config.yaml
n_layer: 10
d_model: 768
n_head: 12
n_kv_head: 1
head_dim: 64
d_mlp: 3072
vocab_size: 8192
activation: "quick_gelu"
norm: "layernorm"
norm_place: "pre"
norm_eps: 1e-05
positions: "rope"
rope_base: 10000.0
rope_fraction: 1.0
qk_norm: true
attn_scale: 0.125
bias: "none"
tie_embeddings: true
parallel_block: true
init: "uniform"
init_std_qkv: 0.018
init_std_o: 0.0
init_std_up: 0.018
init_std_down: 0.0
optimizer: "adam_variant"
lr: 0.000592
beta1: 0.9
weight_decay: 0.4
lr_head: 0.00666
grad_clip: 0.5
warmup_steps: 597
schedule: "wsd"
decay_fraction: 0.595
decay_shape: "exp"
final_lr_fraction: 0.0
batch_tokens: 65536
seq_len: 1024
doc_mask: true
z_loss: 1e-05
train_tokens: 530100000
steps: 8089
dataset: "wikipedia_en"
Each number is 50 + 10 x the weight over the matrix's rms, rounded and kept within 0 to 99. Layers, rows and columns count from 0.

# up: layer 4 MLP up, 3072x768, rms 0.0307, rows 2865-2900, columns 480-575
# down: layer 4 MLP down (transposed), 3072x768, rms 0.0283, rows 2865-2900, columns 480-575
up2865:56 60 41 51 37 46 59 46 54 33 48 45 49 44 46 48 51 51 35 53 37 51 62 52 55 23 49 49 36 74 60 60 63 62 54 64 58 63 63 53 50 59 56 52 51 47 53 40 48 32 48 37 46 48 47 57 42 29 61 44 76 50 45 62 63 39 38 42 67 57 60 51 48 39 46 63 42 48 36 51 56 47 62 48 62 51 47 47 35 45 49 40 37 54 59 57
down2865:53 30 37 43 52 44 57 57 53 47 54 52 48 48 57 45 34 44 59 67 50 44 51 50 45 46 59 56 42 57 55 57 47 53 60 63 37 21 46 52 62 44 46 38 48 53 38 51 53 53 51 63 62 55 49 47 48 50 70 37 47 50 32 55 53 60 42 58 49 33 45 49 45 58 53 53 49 54 57 45 47 46 53 49 29 42 53 55 44 66 48 49 55 56 34 51
up2866:32 64 42 67 47 48 56 42 65 58 36 73 53 50 36 45 49 71 63 51 50 38 60 62 78 52 34 66 53 49 49 56 58 58 53 55 50 44 65 65 64 47 55 63 65 54 18 59 32 51 64 56 46 53 60 67 50 65 47 40 52 49 56 47 61 38 54 64 53 56 53 50 44 35 49 31 55 73 39 47 37 67 55 36 36 51 47 58 48 68 56 40 52 72 52 47
down2866:48 51 54 37 46 47 41 49 35 62 47 53 63 51 46 38 55 58 35 45 45 53 48 46 46 40 59 49 52 42 46 63 47 57 50 61 47 45 52 63 45 67 53 48 49 64 64 46 51 55 41 39 44 54 34 54 54 33 48 56 55 39 39 47 53 49 37 23 42 52 54 46 43 64 38 46 45 56 52 49 45 59 43 53 37 48 61 52 50 53 49 50 58 44 46 57
up2867:38 56 57 55 60 72 69 33 61 55 60 47 43 56 52 63 66 64 47 36 47 47 56 57 64 48 41 43 45 52 60 61 51 51 46 58 67 63 42 57 51 53 41 44 56 41 70 46 54 55 49 46 50 37 59 50 74 47 45 48 24 41 36 68 68 37 64 57 53 60 61 59 38 48 40 58 57 54 58 44 72 35 57 47 47 74 38 33 49 58 52 67 56 35 53 46
down2867:51 43 32 66 49 62 57 51 31 36 48 36 59 50 48 44 56 39 63 48 62 46 61 55 64 36 49 36 40 39 45 53 36 47 55 53 51 49 49 42 51 56 55 67 66 48 48 36 46 37 52 48 47 45 59 31 43 38 53 68 48 72 55 58 40 58 58 21 48 48 32 61 64 36 60 27 52 66 48 49 45 58 26 48 32 53 58 58 40 46 48 54 22 51 37 52
up2868:58 35 61 60 55 65 65 55 42 34 55 51 46 60 55 43 48 51 65 51 58 58 51 53 68 46 29 52 43 46 49 65 54 55 49 67 46 60 54 40 40 44 49 33 51 48 57 49 35 41 50 45 25 51 53 50 30 47 59 44 51 56 36 61 27 48 32 57 46 49 55 59 40 59 46 36 46 49 51 28 43 59 48 71 45 58 57 37 61 51 43 46 40 54 44 44
down2868:52 42 43 38 61 49 38 60 52 42 23 46 46 57 68 69 39 50 48 66 48 42 49 44 45 54 47 33 64 40 72 55 48 47 56 42 43 39 47 50 55 57 52 41 54 52 41 59 49 46 47 74 52 47 59 38 54 57 54 45 42 49 57 41 60 65 50 59 54 61 56 43 74 45 57 53 54 46 56 41 47 37 61 61 35 39 63 46 63 61 53 52 50 77 46 47
up2869:37 43 36 58 51 59 61 46 74 64 68 54 42 54 61 41 56 76 62 38 53 44 61 51 68 51 51 51 43 65 54 57 34 36 57 58 60 62 47 48 46 49 60 45 43 49 43 57 46 52 51 30 50 63 24 54 35 46 57 36 48 66 35 47 46 61 35 60 39 67 50 54 45 54 53 46 43 47 62 59 47 43 49 54 38 48 33 34 42 57 62 44 68 53 40 60
down2869:65 44 44 43 42 47 54 48 58 50 54 45 49 49 65 44 48 53 59 49 52 36 47 41 30 38 54 41 48 50 47 52 52 55 45 64 40 47 45 55 37 47 39 26 25 70 53 52 55 41 49 36 41 68 48 49 51 42 62 46 55 52 33 50 51 47 39 41 46 41 27 67 69 69 45 54 58 37 36 47 50 42 49 51 51 42 59 51 48 42 55 48 49 47 57 53
up2870:57 34 66 53 59 59 35 55 44 67 54 36 49 57 37 58 59 51 43 32 53 59 43 47 51 35 61 51 70 44 26 62 49 55 70 55 50 48 53 66 42 67 67 56 69 30 68 32 44 57 64 46 53 56 61 57 51 28 48 54 48 52 42 53 30 50 65 58 41 22 56 63 39 39 36 54 54 58 59 53 39 37 51 59 54 46 44 58 66 63 48 39 52 50 47 49
down2870:50 49 47 73 52 57 46 43 47 63 45 49 53 62 53 62 56 64 44 70 56 55 46 60 46 52 56 38 36 42 54 37 60 51 56 63 45 51 43 41 52 36 29 51 49 45 39 57 53 46 33 47 46 47 31 51 53 52 30 44 62 31 50 43 66 48 57 40 51 57 51 38 51 53 48 59 54 41 43 48 51 59 57 44 47 57 47 48 48 43 57 57 50 51 57 48
up2871:50 45 41 69 65 58 50 52 59 40 54 48 50 45 56 62 52 52 64 60 58 46 37 49 67 51 31 40 60 46 16 48 49 49 57 51 53 51 59 50 56 59 51 58 68 39 48 47 54 31 56 65 64 45 36 61 44 63 63 53 49 48 46 46 63 49 40 52 55 45 44 58 38 55 50 60 37 52 49 46 43 56 45 42 40 58 42 55 77 50 48 49 56 61 50 63
down2871:46 60 51 46 38 46 37 44 34 55 59 58 51 54 62 57 66 58 57 54 52 49 46 50 49 53 62 49 46 51 79 52 40 57 36 53 52 54 57 43 46 46 46 36 50 69 48 58 60 37 36 59 50 56 46 49 54 43 41 45 53 45 54 43 57 59 50 49 43 63 55 34 44 53 66 41 38 44 51 50 59 42 63 44 43 52 37 31 45 63 43 67 40 45 60 51
up2872:48 63 46 67 38 44 47 59 50 41 58 68 54 44 56 53 50 37 46 52 53 48 52 36 55 43 48 57 46 45 75 48 61 63 43 62 46 52 49 48 40 31 54 47 56 56 60 45 64 42 50 42 34 61 30 50 39 72 59 42 55 60 48 55 53 42 60 47 38 61 49 46 47 60 59 29 56 52 69 50 56 44 42 51 40 53 63 48 37 49 44 44 63 69 52 57
down2872:67 37 53 53 65 51 41 52 49 49 47 32 53 49 35 65 50 44 55 29 37 52 52 50 67 57 25 38 49 62 57 62 42 36 54 58 62 59 53 38 57 47 50 40 43 50 49 31 45 54 46 57 65 42 44 55 38 57 65 47 51 36 47 59 44 71 43 54 51 41 55 55 55 53 46 73 37 55 41 76 55 57 51 51 43 47 36 45 67 35 40 41 47 44 51 33
up2873:46 51 54 54 66 60 50 51 49 47 49 44 51 41 49 58 60 31 49 39 43 56 42 48 65 46 54 57 55 50 33 45 50 62 45 42 57 46 55 59 38 45 45 44 47 41 69 37 55 42 56 47 43 43 35 38 46 39 71 64 52 43 55 57 55 40 40 63 53 43 54 64 49 50 42 35 50 51 56 50 37 50 49 45 42 27 60 42 59 71 34 48 49 49 45 48
down2873:48 48 63 40 37 50 55 58 51 46 50 46 41 49 43 53 41 50 54 45 65 33 44 38 52 57 37 46 30 56 44 61 54 34 48 44 52 42 59 34 53 60 53 43 55 36 39 41 63 59 39 49 50 39 58 48 61 48 54 61 50 41 52 61 54 50 54 57 61 39 49 48 34 62 59 61 39 77 51 63 52 41 62 56 46 32 50 43 39 54 55 67 51 70 38 35
up2874:47 60 53 67 42 46 55 42 36 53 41 61 33 41 63 36 45 77 41 50 46 47 66 41 75 53 52 40 44 42 63 68 56 42 51 51 29 49 49 48 37 67 48 57 42 47 57 25 60 31 49 51 64 74 44 54 50 71 62 30 43 53 34 63 49 68 55 69 64 41 48 42 50 48 28 48 58 19 41 45 59 49 58 49 57 52 41 42 70 48 53 55 71 67 56 61
down2874:68 65 30 54 50 69 28 36 49 48 60 40 36 25 46 71 38 53 60 51 52 55 68 36 57 56 57 56 69 51 52 59 54 31 57 50 40 64 59 38 45 53 47 49 44 57 44 38 31 56 56 60 71 57 55 62 59 64 38 53 48 48 49 55 37 34 48 47 39 47 29 60 67 63 54 72 34 70 49 44 58 50 67 54 64 43 60 50 48 46 53 45 58 69 51 51
up2875:42 41 61 51 52 66 46 31 42 52 36 50 39 63 69 49 56 58 33 55 55 51 50 39 51 51 47 55 69 37 53 50 46 62 57 53 46 59 43 47 60 49 62 58 55 37 55 56 34 43 61 40 53 48 63 49 53 62 58 59 43 46 54 56 46 64 37 51 47 46 67 54 54 40 62 54 29 48 46 60 59 57 40 51 49 57 56 37 53 56 32 46 54 57 65 36
down2875:47 48 40 60 66 48 43 59 44 57 56 36 51 37 58 51 54 29 46 60 43 56 56 57 52 68 33 66 43 51 57 54 41 48 46 33 44 57 56 39 59 51 50 48 46 61 42 54 61 50 38 59 53 57 61 55 36 40 41 54 55 50 34 52 52 41 42 47 53 43 54 45 76 54 48 43 44 52 51 43 43 46 51 39 67 53 60 56 42 57 47 58 45 62 40 51
up2876:54 70 48 56 52 36 58 54 60 29 64 60 57 32 53 62 59 47 54 37 40 48 37 62 58 56 44 41 57 63 52 43 61 56 50 53 35 42 55 66 36 37 48 59 51 43 56 57 55 64 50 49 33 62 39 49 41 58 65 32 46 50 32 54 55 48 50 51 49 58 28 47 44 44 52 36 31 67 51 56 44 37 53 30 34 31 57 59 31 67 42 49 51 66 47 47
down2876:56 40 54 75 27 59 49 53 37 47 57 46 55 45 54 47 40 56 49 58 49 42 61 35 58 51 63 59 41 50 43 46 31 50 54 61 43 51 45 48 47 39 56 53 42 44 30 41 55 74 45 42 63 53 46 45 31 42 21 60 58 58 44 56 43 50 59 58 61 44 61 27 54 56 35 37 53 29 30 53 66 37 39 48 57 62 53 60 43 46 35 43 41 43 40 56
up2877:46 55 50 49 57 59 50 49 58 44 41 46 47 65 55 69 48 53 38 62 35 38 48 26 48 48 65 69 52 50 39 58 66 39 51 46 33 64 46 47 47 70 74 50 60 52 49 44 57 32 48 53 36 50 48 59 56 30 59 50 52 67 41 57 52 52 52 40 63 43 57 51 39 61 67 53 48 46 53 51 53 56 42 46 32 35 52 48 65 23 60 60 27 46 37 48
down2877:55 55 52 33 41 35 55 61 35 54 34 52 50 42 53 58 44 59 50 49 43 59 44 43 43 36 54 58 63 55 55 65 48 67 63 57 47 57 51 53 42 45 59 45 38 56 59 46 38 58 56 54 42 57 51 40 58 49 40 65 56 58 43 47 52 47 36 58 51 59 59 59 59 42 52 45 45 47 38 49 59 57 51 45 50 43 58 47 49 58 50 55 58 65 49 57
up2878:26 38 60 58 50 48 55 48 56 64 47 65 43 50 56 54 35 48 37 44 45 67 43 57 57 32 54 43 45 69 48 52 54 59 44 37 40 42 53 58 54 44 51 55 57 53 59 54 44 49 50 50 59 47 41 65 38 50 49 62 42 34 31 59 49 52 45 64 42 38 61 54 40 50 41 65 52 61 67 37 56 47 52 39 56 52 59 50 50 46 36 36 59 52 37 34
down2878:48 65 55 47 44 55 49 47 52 53 53 56 36 45 47 52 52 56 51 57 52 53 67 51 52 56 65 38 61 23 50 43 62 47 39 50 43 44 59 41 44 60 53 39 60 38 56 69 30 43 57 49 49 31 53 33 38 47 39 61 62 50 48 52 45 46 42 58 48 45 52 55 50 59 40 57 43 51 43 46 56 56 61 35 56 62 43 43 53 35 53 53 44 62 42 32
up2879:42 36 49 53 45 61 60 39 48 56 55 63 36 65 44 53 62 69 56 35 46 69 48 50 33 48 58 55 66 54 53 41 71 45 50 50 48 66 38 45 43 48 53 55 53 43 65 56 61 47 62 62 47 52 59 58 48 79 50 61 47 53 45 45 54 26 55 39 62 52 56 63 45 49 55 43 47 53 50 54 58 45 67 57 40 32 50 45 53 64 42 70 45 60 44 47
down2879:46 69 34 35 50 62 47 48 41 54 35 51 68 49 52 34 50 39 60 41 54 60 45 61 56 35 45 33 54 65 67 48 54 62 63 79 59 40 51 53 48 35 42 48 44 60 40 37 44 45 63 48 52 67 45 55 64 41 39 55 36 21 32 52 51 47 51 56 52 58 56 44 50 45 48 57 66 31 47 59 45 52 51 41 66 30 40 45 42 70 45 44 61 39 43 57
up2880:54 51 35 43 53 56 49 55 64 57 60 52 53 67 57 46 71 49 52 41 44 42 73 65 49 56 41 48 58 66 61 47 43 61 62 40 48 39 61 78 47 54 58 38 42 24 45 50 54 44 52 47 52 35 36 61 47 56 54 66 44 47 41 54 51 64 45 62 54 49 54 51 42 55 51 46 38 65 51 52 55 56 46 38 30 60 65 71 74 47 57 50 50 54 55 56
down2880:61 42 55 52 73 41 34 48 26 64 45 47 43 48 49 64 59 59 61 57 67 54 45 54 42 52 47 50 54 51 49 45 66 47 41 56 44 64 30 41 67 58 44 79 42 74 32 43 31 56 47 53 44 54 49 53 61 43 39 34 44 74 68 61 52 48 53 54 45 47 48 59 32 40 53 35 47 55 47 53 37 45 52 55 45 59 79 47 26 37 51 42 54 41 50 51
up2881:47 70 58 45 66 42 52 50 40 64 54 42 46 58 48 74 32 63 40 55 39 43 56 47 57 46 35 49 47 61 50 55 65 58 44 48 50 65 64 76 51 44 59 54 44 36 35 49 61 45 44 36 28 68 49 54 71 61 53 35 56 37 39 38 51 46 55 51 55 75 56 50 37 40 65 57 41 60 46 50 50 53 48 41 34 44 61 40 45 60 43 48 53 45 43 42
down2881:70 60 46 72 53 51 60 29 47 51 45 43 59 47 53 39 41 61 68 63 57 31 58 42 60 41 54 28 28 63 62 45 50 58 40 54 40 65 28 53 62 65 48 40 48 48 51 55 27 56 55 45 46 51 50 35 46 62 60 45 34 56 60 54 43 62 35 39 52 63 62 46 65 70 68 32 44 33 61 78 38 57 38 30 53 57 57 46 40 62 55 48 53 66 55 46
up2882:55 46 49 38 62 49 51 63 49 75 34 54 53 57 36 31 43 45 42 54 51 45 44 38 58 37 43 54 50 42 64 62 51 40 31 57 50 57 50 72 67 60 52 61 46 21 47 54 60 45 52 45 47 72 34 63 67 47 48 42 42 30 40 56 58 47 41 49 54 56 58 52 48 52 51 40 29 54 54 60 57 45 47 45 32 64 52 53 40 45 47 37 37 51 56 59
down2882:50 46 59 53 36 61 56 53 45 32 49 39 39 52 67 38 50 42 39 44 41 43 51 50 54 49 47 58 45 41 56 45 54 45 67 56 36 45 34 42 30 52 49 43 55 56 44 64 41 48 59 47 43 60 45 38 43 55 52 42 53 48 46 66 50 54 48 50 51 38 67 41 63 40 45 29 56 37 36 49 37 61 36 34 52 51 40 47 61 74 45 66 64 43 39 58
up2883:71 68 50 59 38 51 44 31 58 55 49 42 32 58 46 64 38 50 36 38 30 73 32 47 37 42 41 66 50 27 59 53 57 54 32 36 31 50 51 64 51 37 47 59 34 60 63 41 56 44 61 42 36 47 70 55 58 70 39 46 53 59 43 54 39 47 41 39 46 31 46 42 44 48 57 57 46 42 61 45 34 38 45 58 49 56 57 45 51 57 34 48 60 53 59 51
down2883:49 37 43 37 53 56 53 58 49 42 62 59 59 39 42 51 43 35 65 56 42 41 39 51 53 69 42 40 32 63 34 35 53 47 45 58 63 38 45 40 51 51 50 49 65 35 45 44 46 55 19 56 36 47 63 50 44 38 68 50 47 57 56 52 54 52 60 37 51 55 58 48 37 53 56 48 27 55 45 35 42 43 53 51 39 36 48 61 67 43 61 63 62 48 50 50
up2884:47 49 49 63 63 44 33 50 37 44 56 29 55 57 43 53 41 67 57 51 38 55 64 48 71 53 48 51 54 31 49 54 66 41 37 74 44 60 46 46 40 60 63 44 49 42 44 46 50 62 41 59 65 42 56 48 47 48 33 54 51 52 51 53 62 55 43 41 40 40 42 55 51 47 39 68 47 59 35 50 49 51 67 49 56 65 37 32 66 53 62 42 60 56 39 39
down2884:42 40 56 46 56 66 56 53 59 52 61 62 44 37 31 61 64 50 57 48 51 59 45 58 43 57 51 50 51 66 40 63 47 43 47 60 53 45 43 59 63 49 53 62 47 55 55 43 52 43 39 50 57 53 45 53 49 38 49 47 70 56 32 43 35 54 66 52 40 60 45 58 45 41 53 29 36 35 46 34 64 62 31 44 43 46 53 60 49 47 48 56 41 47 53 46
up2885:35 31 50 67 44 37 37 47 46 53 18 63 42 70 48 48 72 30 47 42 49 45 51 48 46 47 67 52 48 42 66 58 37 47 52 48 45 65 24 51 41 50 33 55 41 48 68 57 46 45 45 50 31 35 34 53 64 60 59 37 84 59 50 36 71 48 58 34 55 50 57 49 39 46 22 54 38 59 58 48 48 76 50 48 50 72 37 53 66 58 50 62 29 41 56 52
down2885:49 34 52 56 43 53 38 54 40 57 46 56 65 50 29 49 36 45 61 69 57 34 59 55 47 43 37 53 34 50 54 36 38 63 54 52 45 52 65 22 49 37 50 72 60 33 45 37 53 43 60 41 57 44 42 55 54 48 47 49 46 58 63 52 47 54 48 47 64 49 46 57 55 48 77 51 63 50 36 43 40 47 44 36 49 44 51 34 56 46 54 55 27 38 59 45
up2886:46 47 48 63 52 62 45 39 42 56 58 42 52 59 70 45 46 47 45 60 45 41 51 43 59 48 36 59 37 55 61 56 42 47 62 59 55 54 48 42 35 40 27 37 56 52 36 49 47 46 52 32 31 46 48 52 46 65 55 25 66 38 60 49 57 55 53 49 47 47 45 45 43 57 53 33 30 43 51 70 49 30 46 34 64 21 34 35 45 43 57 55 64 48 54 46
down2886:56 44 56 60 55 49 46 63 46 32 47 49 41 35 39 61 57 52 45 43 30 48 37 56 72 42 46 46 59 45 56 47 59 45 52 35 47 64 51 53 45 52 53 49 64 63 56 39 56 73 40 60 48 42 70 51 50 52 43 64 49 48 46 43 34 46 49 50 41 68 49 56 53 41 52 70 53 62 32 51 66 56 65 54 45 40 53 48 55 65 40 46 55 53 50 35
up2887:58 45 53 58 69 36 67 46 29 42 46 58 38 47 49 54 44 37 57 48 55 52 61 63 51 41 28 63 65 48 38 59 40 47 68 29 27 59 52 65 40 65 53 67 54 44 48 61 54 38 49 49 43 63 46 44 54 65 57 48 48 44 44 52 45 65 48 72 48 52 73 56 33 53 64 61 44 34 56 55 58 59 50 60 27 54 53 52 66 64 57 32 41 59 39 60
down2887:51 55 35 60 37 57 58 44 66 57 34 61 56 46 56 48 50 66 35 53 36 53 45 33 50 43 54 49 50 60 57 51 43 45 51 58 38 45 55 43 58 55 46 38 61 36 60 52 51 43 60 56 57 51 48 37 46 56 45 68 41 50 57 60 47 78 24 58 45 59 51 56 43 40 30 50 73 41 74 37 33 72 50 53 50 53 67 59 58 43 59 53 55 62 48 47
up2888:69 57 51 57 50 60 46 28 62 51 46 49 45 50 57 32 38 51 64 34 46 70 57 46 49 41 57 47 40 66 42 51 47 65 54 51 41 49 37 47 43 30 53 49 60 51 39 48 48 49 20 63 31 35 34 48 41 37 70 54 59 46 39 50 39 56 36 54 64 63 52 38 39 37 41 52 49 52 43 59 51 53 39 46 49 36 62 31 44 57 50 60 52 42 48 48
down2888:40 39 63 41 54 49 47 50 47 45 49 60 39 45 18 53 55 61 52 43 48 42 65 44 56 71 29 47 51 59 46 57 45 42 58 63 65 42 47 43 59 51 61 45 52 39 47 35 61 51 52 35 59 44 43 48 64 45 55 49 45 42 43 43 58 48 55 51 40 35 43 50 56 44 64 45 44 52 47 32 35 53 61 55 38 57 46 54 52 43 58 48 55 52 47 44
up2889:55 60 49 61 73 46 52 50 43 74 41 68 47 48 54 40 46 48 38 54 45 41 47 37 53 40 50 42 50 50 62 46 40 63 43 49 38 52 49 48 42 31 50 52 42 44 47 42 46 52 59 44 40 39 56 66 55 61 54 60 64 39 38 51 57 65 55 56 57 52 35 51 70 44 48 47 46 61 47 36 52 54 32 50 49 67 34 49 56 49 53 43 52 47 45 64
down2889:49 51 54 39 51 48 86 64 64 37 57 53 38 67 39 27 68 62 35 65 46 46 37 62 67 57 47 55 53 46 80 53 43 48 40 60 52 60 35 55 50 65 54 42 31 62 47 40 69 49 47 41 56 58 72 54 29 54 44 42 60 35 73 48 42 53 44 59 51 74 34 46 69 34 50 45 48 51 32 43 44 52 36 49 58 55 42 59 65 40 45 63 52 39 48 48
up2890:49 64 67 51 48 46 56 48 67 64 39 51 35 58 56 61 47 65 39 36 42 49 50 42 55 50 45 64 38 49 39 54 52 50 29 53 37 64 46 55 43 41 62 66 50 24 26 41 68 62 51 58 50 64 57 59 31 49 50 36 58 55 36 64 48 50 40 50 47 43 57 60 53 48 46 56 62 44 55 47 55 37 46 50 54 47 45 34 50 45 59 47 56 50 61 52
down2890:67 35 73 26 61 56 61 63 46 52 38 45 46 41 41 58 44 48 67 50 41 52 34 56 34 48 47 67 47 56 46 46 53 68 36 40 43 47 49 65 55 46 54 55 44 43 37 58 56 62 41 56 30 30 61 49 56 62 67 40 38 51 49 40 65 49 70 62 49 44 52 50 56 37 71 46 33 59 59 62 63 51 55 33 47 47 52 39 53 47 51 31 56 62 43 74
up2891:45 45 52 55 52 53 52 47 63 69 50 51 64 37 53 50 52 44 34 62 35 48 46 48 71 44 51 58 45 53 44 64 44 55 64 46 53 58 44 68 41 52 51 72 53 59 37 39 56 45 46 60 44 34 44 43 51 47 67 44 52 52 47 55 67 59 42 51 28 59 50 51 56 62 44 56 56 59 53 49 32 56 59 55 56 50 53 36 59 47 39 45 55 55 45 47
down2891:65 54 39 48 57 35 45 45 34 55 51 50 54 62 43 49 53 62 49 65 48 46 57 41 53 48 56 53 49 63 61 55 54 32 45 51 72 52 58 34 52 54 53 51 41 52 31 46 53 30 60 48 70 52 34 31 45 64 54 52 61 41 57 30 46 51 69 39 65 50 47 51 56 43 48 58 46 44 59 58 47 50 52 33 43 48 66 57 65 53 45 46 40 55 31 39
up2892:63 48 42 53 55 51 55 51 53 52 42 42 64 62 39 45 50 59 53 49 34 55 37 46 53 40 38 67 34 45 50 64 48 36 57 57 62 51 30 72 56 55 50 46 46 49 50 59 47 40 58 49 45 54 54 49 33 61 60 48 58 53 33 59 39 65 44 55 43 67 62 60 45 62 59 40 48 52 51 41 55 46 47 38 43 47 47 54 39 33 35 48 43 55 50 62
down2892:52 60 54 59 61 39 49 48 52 59 64 38 41 49 65 50 55 53 47 47 45 36 42 26 43 49 53 50 62 68 36 52 55 61 67 39 43 53 47 56 44 63 67 41 39 60 56 58 42 35 54 43 45 58 48 41 50 53 46 43 55 54 68 46 65 31 40 69 48 59 32 42 47 54 50 65 46 43 55 39 59 57 41 28 46 61 63 38 52 52 56 50 58 61 43 50
up2893:29 54 32 33 44 56 47 44 70 50 42 30 46 60 38 58 60 57 21 66 40 55 57 42 56 41 62 37 39 56 53 50 43 56 53 69 53 53 45 70 32 43 51 40 37 39 64 50 50 46 51 60 56 31 47 47 65 51 58 57 58 40 45 46 56 54 41 48 58 56 52 66 56 54 52 45 47 60 50 62 47 47 57 28 41 49 60 37 47 48 61 56 42 45 63 49
down2893:60 40 57 38 57 35 59 36 42 67 51 56 55 52 52 45 50 61 49 42 39 66 41 66 52 37 53 67 55 62 49 38 56 20 48 52 43 28 51 35 44 54 53 44 49 37 46 48 44 52 46 45 73 36 59 59 53 53 48 52 48 76 57 41 53 67 45 46 47 46 57 52 58 50 52 40 44 58 44 52 59 58 59 59 61 53 50 44 49 40 56 32 46 62 55 32
up2894:52 46 47 67 48 57 60 45 57 63 34 55 41 55 58 51 45 54 58 50 40 46 50 64 52 41 49 59 64 60 59 53 61 46 59 55 59 47 49 50 42 66 49 46 43 57 63 40 54 32 49 47 71 49 47 48 45 65 54 48 45 59 50 66 46 52 49 51 37 51 64 45 52 45 32 44 50 41 52 50 56 38 53 49 59 30 64 36 64 41 47 68 42 50 63 61
down2894:52 57 57 54 67 66 38 30 57 53 42 54 66 49 67 50 63 57 61 46 49 47 55 49 64 58 68 59 52 60 70 44 68 66 55 68 47 43 64 47 46 49 49 42 47 48 58 54 49 43 58 68 55 57 50 44 48 37 33 52 60 51 34 50 48 37 48 65 50 57 39 53 64 68 46 41 63 53 56 41 47 60 44 57 36 66 51 53 23 52 48 69 43 38 29 45
up2895:57 53 52 56 46 56 49 50 52 56 53 64 51 55 58 57 53 49 67 57 30 58 58 67 55 48 47 58 49 60 62 44 54 43 49 38 50 53 46 42 45 63 68 40 50 36 41 41 66 50 49 40 60 60 56 45 36 40 44 55 55 42 50 53 55 57 56 63 60 55 42 56 49 50 47 57 34 34 42 52 43 70 39 48 47 73 33 43 47 50 43 57 26 54 45 51
down2895:36 52 59 50 63 48 56 53 63 54 57 47 57 41 36 62 52 50 63 38 36 46 47 46 61 46 58 42 34 45 43 43 38 43 51 52 57 62 52 65 52 51 45 53 56 49 43 47 48 59 54 34 32 52 58 50 63 51 41 54 47 34 53 36 50 52 49 40 42 44 45 41 56 49 43 51 54 39 47 53 40 48 45 45 59 39 44 59 49 58 66 63 55 36 52 49
up2896:48 65 63 39 35 49 56 47 44 62 61 54 62 54 36 50 57 62 49 41 48 52 44 30 46 41 34 43 58 44 60 54 57 43 39 57 59 73 51 51 60 51 48 51 61 45 52 43 46 45 61 39 51 53 43 51 34 54 57 40 62 43 56 57 53 48 66 55 34 55 62 52 32 44 75 47 53 67 55 31 51 41 45 66 50 48 52 60 74 57 77 34 53 61 56 49
down2896:37 34 53 47 72 47 39 68 39 47 35 48 42 55 44 62 46 44 31 63 57 41 57 62 41 66 61 49 56 57 39 45 27 52 47 38 37 51 56 59 56 39 54 53 41 43 60 58 58 45 31 54 53 55 32 44 51 34 55 55 51 63 49 39 44 65 55 46 57 49 67 45 44 62 38 28 37 42 31 50 48 53 62 35 62 42 57 46 54 62 46 53 49 59 49 59
up2897:61 42 61 43 46 51 66 38 40 45 69 29 51 57 55 54 59 44 65 42 42 54 72 42 43 45 39 41 42 50 46 52 42 45 53 60 50 61 79 41 45 60 59 58 53 32 53 55 52 64 44 49 45 58 42 47 49 53 57 55 43 57 53 52 48 52 63 42 56 58 53 50 32 29 56 40 46 45 44 60 68 61 43 39 33 40 46 44 45 50 49 40 52 39 63 50
down2897:36 55 48 47 54 39 51 32 50 51 35 49 35 41 56 59 58 61 61 48 48 48 61 37 67 55 52 74 59 54 49 58 50 60 49 47 33 42 51 65 52 42 39 57 61 58 71 40 48 27 50 54 39 49 46 44 63 48 54 40 47 39 48 37 43 52 55 50 29 43 52 55 43 49 55 57 60 49 59 62 44 51 59 51 53 47 53 54 48 53 59 45 53 50 43 55
up2898:50 46 24 35 48 50 67 39 68 50 50 54 40 66 48 39 48 70 47 46 51 39 60 55 45 45 57 48 59 63 54 51 63 40 49 75 55 49 76 47 41 45 44 46 43 39 48 64 44 51 45 53 39 63 49 69 51 47 66 56 62 66 56 65 50 35 46 48 37 44 37 55 58 35 35 57 60 62 55 39 46 42 51 47 42 27 52 45 60 59 48 42 56 52 65 72
down2898:45 54 65 46 28 47 50 47 52 56 60 29 44 75 49 67 55 67 40 44 55 66 54 55 43 63 54 29 38 65 56 47 53 64 49 46 40 60 44 50 50 24 51 67 42 29 43 51 53 42 46 52 53 76 57 43 43 53 40 52 37 32 47 70 60 52 50 61 40 62 55 56 52 50 71 53 43 62 45 51 43 39 40 51 57 67 48 60 49 40 59 53 42 67 45 54
up2899:60 61 56 61 39 47 57 52 43 57 45 64 42 54 60 46 56 54 58 52 51 55 47 44 56 47 52 58 28 38 63 53 54 53 45 69 54 60 45 37 59 63 46 57 51 42 53 53 68 64 59 44 69 45 34 39 47 51 48 41 27 42 42 72 45 51 60 33 50 60 25 50 40 64 58 32 62 48 49 51 44 28 37 47 40 58 66 47 36 48 57 65 56 55 72 55
down2899:45 46 70 48 37 46 48 32 59 63 43 57 52 45 62 34 38 70 65 40 46 30 56 67 37 58 48 64 42 68 49 62 66 50 53 62 48 45 46 55 36 74 52 45 57 45 47 29 45 55 47 58 32 58 48 51 57 59 53 62 75 41 56 56 59 45 48 46 67 60 64 55 56 56 35 62 59 37 50 53 26 56 57 61 59 51 38 46 69 61 68 36 62 57 46 56
up2900:41 63 46 54 61 51 49 45 59 59 46 52 50 43 37 55 46 34 42 46 42 53 58 75 68 43 49 59 31 65 46 66 35 49 30 38 41 60 45 52 61 36 60 58 55 58 47 63 45 64 48 54 49 54 45 55 67 55 50 47 57 35 44 47 55 57 40 59 40 39 46 65 45 49 32 68 43 48 72 42 32 53 59 52 50 39 45 44 43 37 43 45 61 56 69 58
down2900:57 45 56 51 60 64 46 47 66 58 34 35 49 53 53 40 72 51 44 49 36 48 54 61 54 45 43 70 57 73 73 34 45 61 61 45 58 73 42 52 49 74 49 45 62 37 55 38 40 30 42 52 30 41 41 57 46 42 55 61 51 69 45 56 58 45 71 55 48 56 45 30 39 51 52 29 38 60 31 55 60 66 56 43 46 45 69 41 45 46 60 66 46 49 33 65